python train.py --num_hidden_layers=13 --hidden_size=448 --num_attention_heads=7 --num_key_value_heads=7 --head_dim=64 --intermediate_size=2688 --vocab_size=2048 --hidden_act="silu" --norm="rmsnorm" --norm_place="pre" --norm_eps=1e-06 --positions="rope" --rope_theta=88500.0 --rope_fraction=0.25 --qk_norm=true --attn_scale=0.125 --bias="none" --tie_word_embeddings=false --parallel_block=false --extras=["capped logits"] --init="uniform" --init_std_qkv=0.0156 --init_std_o=0.0 --init_std_up=0.0156 --init_std_down=0.0 --optimizer="muon" --learning_rate=0.00225 --beta1=0.93 --weight_decay=0.055 --lr_head=0.00732 --warmup_steps=0 --schedule="cos" --final_lr_fraction=0.0 --batch_tokens=65536 --max_seq_len=2048 --doc_mask=false --train_tokens=519100000 --max_steps=7921 --dataset="wikipedia_en"
Each number is 128 + 24 x the weight over its row's rms, rounded and kept within 0 to 255. Layers, rows and columns count from 0. Numbers have three digits each. The size before them is the row's rms in percent of the matrix's.

# up: layer 6 MLP up, 2688x448, rms 0.103, rows 1857-1879, columns 56-111
# down: layer 6 MLP down (transposed), 2688x448, rms 0.103, rows 1857-1878, columns 56-111
up1857 102:098105132118166139152087128099153096142147143134153135107136138107155162135133118118133093048121138156138161092167122113102148106114144145119098104125109109147093142121
down1857 105:148121125088107155101106139160132124101110114146172125164126132112130123152128175145101116137114131125115081124105136119132159100140146133086113175157147144123107130163
up1858 099:095153149130125157130079145160160154105119133133112152140114119111121161141128103145130140126119119120136084133162088143127151120107108139094100115141184128134143111057
down1858 096:119128148107125093092170127075148190097128091163131159127151157092131111117171143151139125115129174110111135113101114169159149097087148130132121128132143132119120149116
up1859 090:159147110112069078104121105122135160093131155097170143099149128126123093127117101120128145115127095129131125094143127156105154185112113108108109103146120122135132147128
down1859 090:119172111137197115113137135117137078126128116168115168148136151144151144176136141099105099112164104106126157121086157112141106136103121124117127156072111132120131135129
up1860 098:117155156127142104155133147119101111088153121146084135137122108123155126133104130111080146133107111126123145140150134152109091101077144119143127122131140125144115151081
down1860 097:152122068123116140092109120127143101076155110105100108103134163142138129166144085141150113118124138094113100127103143104143106153126139149115150135135121154093139119120
up1861 088:138075130168092143143103092157124156130111143123163135123102120143139125122158164135134116115089108109135111126171117141135124073142142108115129136133133149135171129100
down1861 091:173143150166127101159130122126078161138139169088109133100146136127100103067124133118092072150119144097156144148162162135134149129111147144147146102128126107123134139165
up1862 081:123142151157115146134089111124110095144116113140093117109127116115137090118168130138111140140093145154148091118128131127130103128152098170123160112127091140124142121124
down1862 084:109104120081092156113110102090112143115120127099121176105121095150108129165133127134119069105135108149102124113130177097163105153152135105110133102132140119105118137095
up1863 094:128132094150089089174137105106145126126140133106188110131147099118065128145098121105129147129148124120128144149126096129106095146140158154184141095143161144141095179085
down1863 089:163140104103123153105106117126107096150104136152114111131125119154119123128170102114121095128093137108144081125104113165148166135081117120158174127117133093088166113119
up1864 099:129133105110109181142147123123131180148108153129086100105138111160165106134109123129135131162161131132141123144135131131167138138108122114169150166118138075140134091095
down1864 096:113123133125111138121155161097120083144119128195138145090100148068121138156130102172121179145146133124159146167099148114153160156132106173118102159172166113138110168135
up1865 104:078130095084100128151134115150143106105108099191108156108169085098107122095160137128132133155140142076146120119115110130146162141123065145144152134111153103119108096143
down1865 105:136144155134129119117085118156128117110098165135137142140118096126166149162148120111145123128084113114114145090118101158138149144163131175109138111165138186110156133167
up1866 104:128119100095151154070089112140118183129097143115117125119100157099112120153135107156086098178139094152119154096118107119100082084102120147152111163087090154117125124183
down1866 102:113155162152118139171136156121148131080157115097137099143102126128110121110123127115132161094109129158120128141140152186134140110171117085126133105138112133125097133111
up1867 080:144130145130118105129101098132129131111176179119156150137127143120117150076109138093126138112114116140107076160093115145107078116152180103146114121090136136140127097082
down1867 082:099145134109102105149165105106132108173142135135082148140106102119133097177108112141145115120107142123128163136136135122110089144144087136110180174140125105166139157141
up1868 099:131131114146159158155147097157113117146162069112089103142146130170115118125101140151133117100177094118116109108081094081119127154129138149118124125153154151136106140138
down1868 096:103128144172124101127141109146141159145154092113134112119139121146155162102129122158139130150162150121125128132126141142134128129133147122101098119123139122157133109114
up1869 110:137072142142162159149141108122131098131138146156129144123131104146114112142129070134096133110088137104129114149155146129109141118135160084118105128154105140133119088135
down1869 107:148128123137135129126099141115104147126112104117077128084175099169120112103116118148208136147161164156082165114107158131099141096100059109090139136151181133123126128113
up1870 091:146156114141145172127118101146138141156202133125116167122126125173109137109094133143114111108142101126148149060146124127161122124133123117089115107119187118126175098114
down1870 092:131101147153171137128133129110099157138141133148133096123155110146134113140144111148107124082112118137120119105135137103150125110127100138146133080148116143147109062091
up1871 097:121100135131098101180113081100111150147110142116172137120135147085136134065117106111132119136116106115148139141172090137136094102137134141156117136154120130153115175135
down1871 092:135129134085151099132132109124153094123131114127107128156141140131104119181117130156085091107165158114132142166090152136148094141122112068118148121139101104126096126118
up1872 080:112123154093088099103126133109145140116120129076126120156128142159103109153131079134104040134106126123136152097151118149117139087126138111162132094134120116123133113130
down1872 084:124146085176153162150129127149130102131127120142155146170122118097167149109128128124135172150141133113126084104118133085165122131129121173143133151115170118126127178102
up1873 090:157134089118115096129088126106091110132154122107102143108138087092140077076154076108111093104137139159163159154140148156154123119106115091134137121157139076138077118191
down1873 088:118148138121107134126129140100113125136090100105125122137156205130129169173165101177154126149160112123105101181169111138119140104154133129109135130093120170146131157116
up1874 110:146102118164166101152136141147150093144102105121138142103151082139119139093145155111121138101101095109096088123104132128156118146122113150148095110133115139105145144134
down1874 107:120123158156091174132138107111130144088160113089104149109142125106094125152105063110132118139104108084133127121119120139152157116168128148155129119152129096103105093103
up1875 102:148122083115090109111130100098171150142094095124133121137156112121113117107136101169121148178110109146141124144149116115104132121142114123085137129149101106125165113119
down1875 103:084123182150156112109113140100163133152102148115114133151150098175117149109152077126131154118131069117120108127156158140132148105114138164119082102150128128112095123146
up1876 098:140127151111117191095125120122168129138100101169100146167155123141121102143148141175133117119118192126159139082132106122135175153102115136153120114107116138136101107107
down1876 100:149104116175105138143153119111138159134175104086154185106126152162153125114145112129116134151098121101128117122135143147121109130117122167147128040122093118134133165075
up1877 098:115094154132133114123142137117139110120120115117097121130135142134129141093120161162132161141172112142118115129151099152198120152141115149089136104109082096144153153127
down1877 098:144122131095094138169153141160155109153130129143163106120159137153080133156141125132171129122133138120123105144165138134142160133138090098165102107157161133143133141165
up1878 099:138165117120156125125138122139108151123111111087100129105138116122141107129141133107131099132068132118090132143126113108137120114111110124126109126097076093130113143112
down1878 095:101123101140121156130083159113140149138125167124143148114154144120155144151103162135122130148167103134154191094112161157096102118157114101126121101109111087107115157168
up1879 106:167141106129137141101091093167136115124135145102123155115112125102162124127086112125131125124115150130132133119052111146119145153140157100147138074150117099176096108159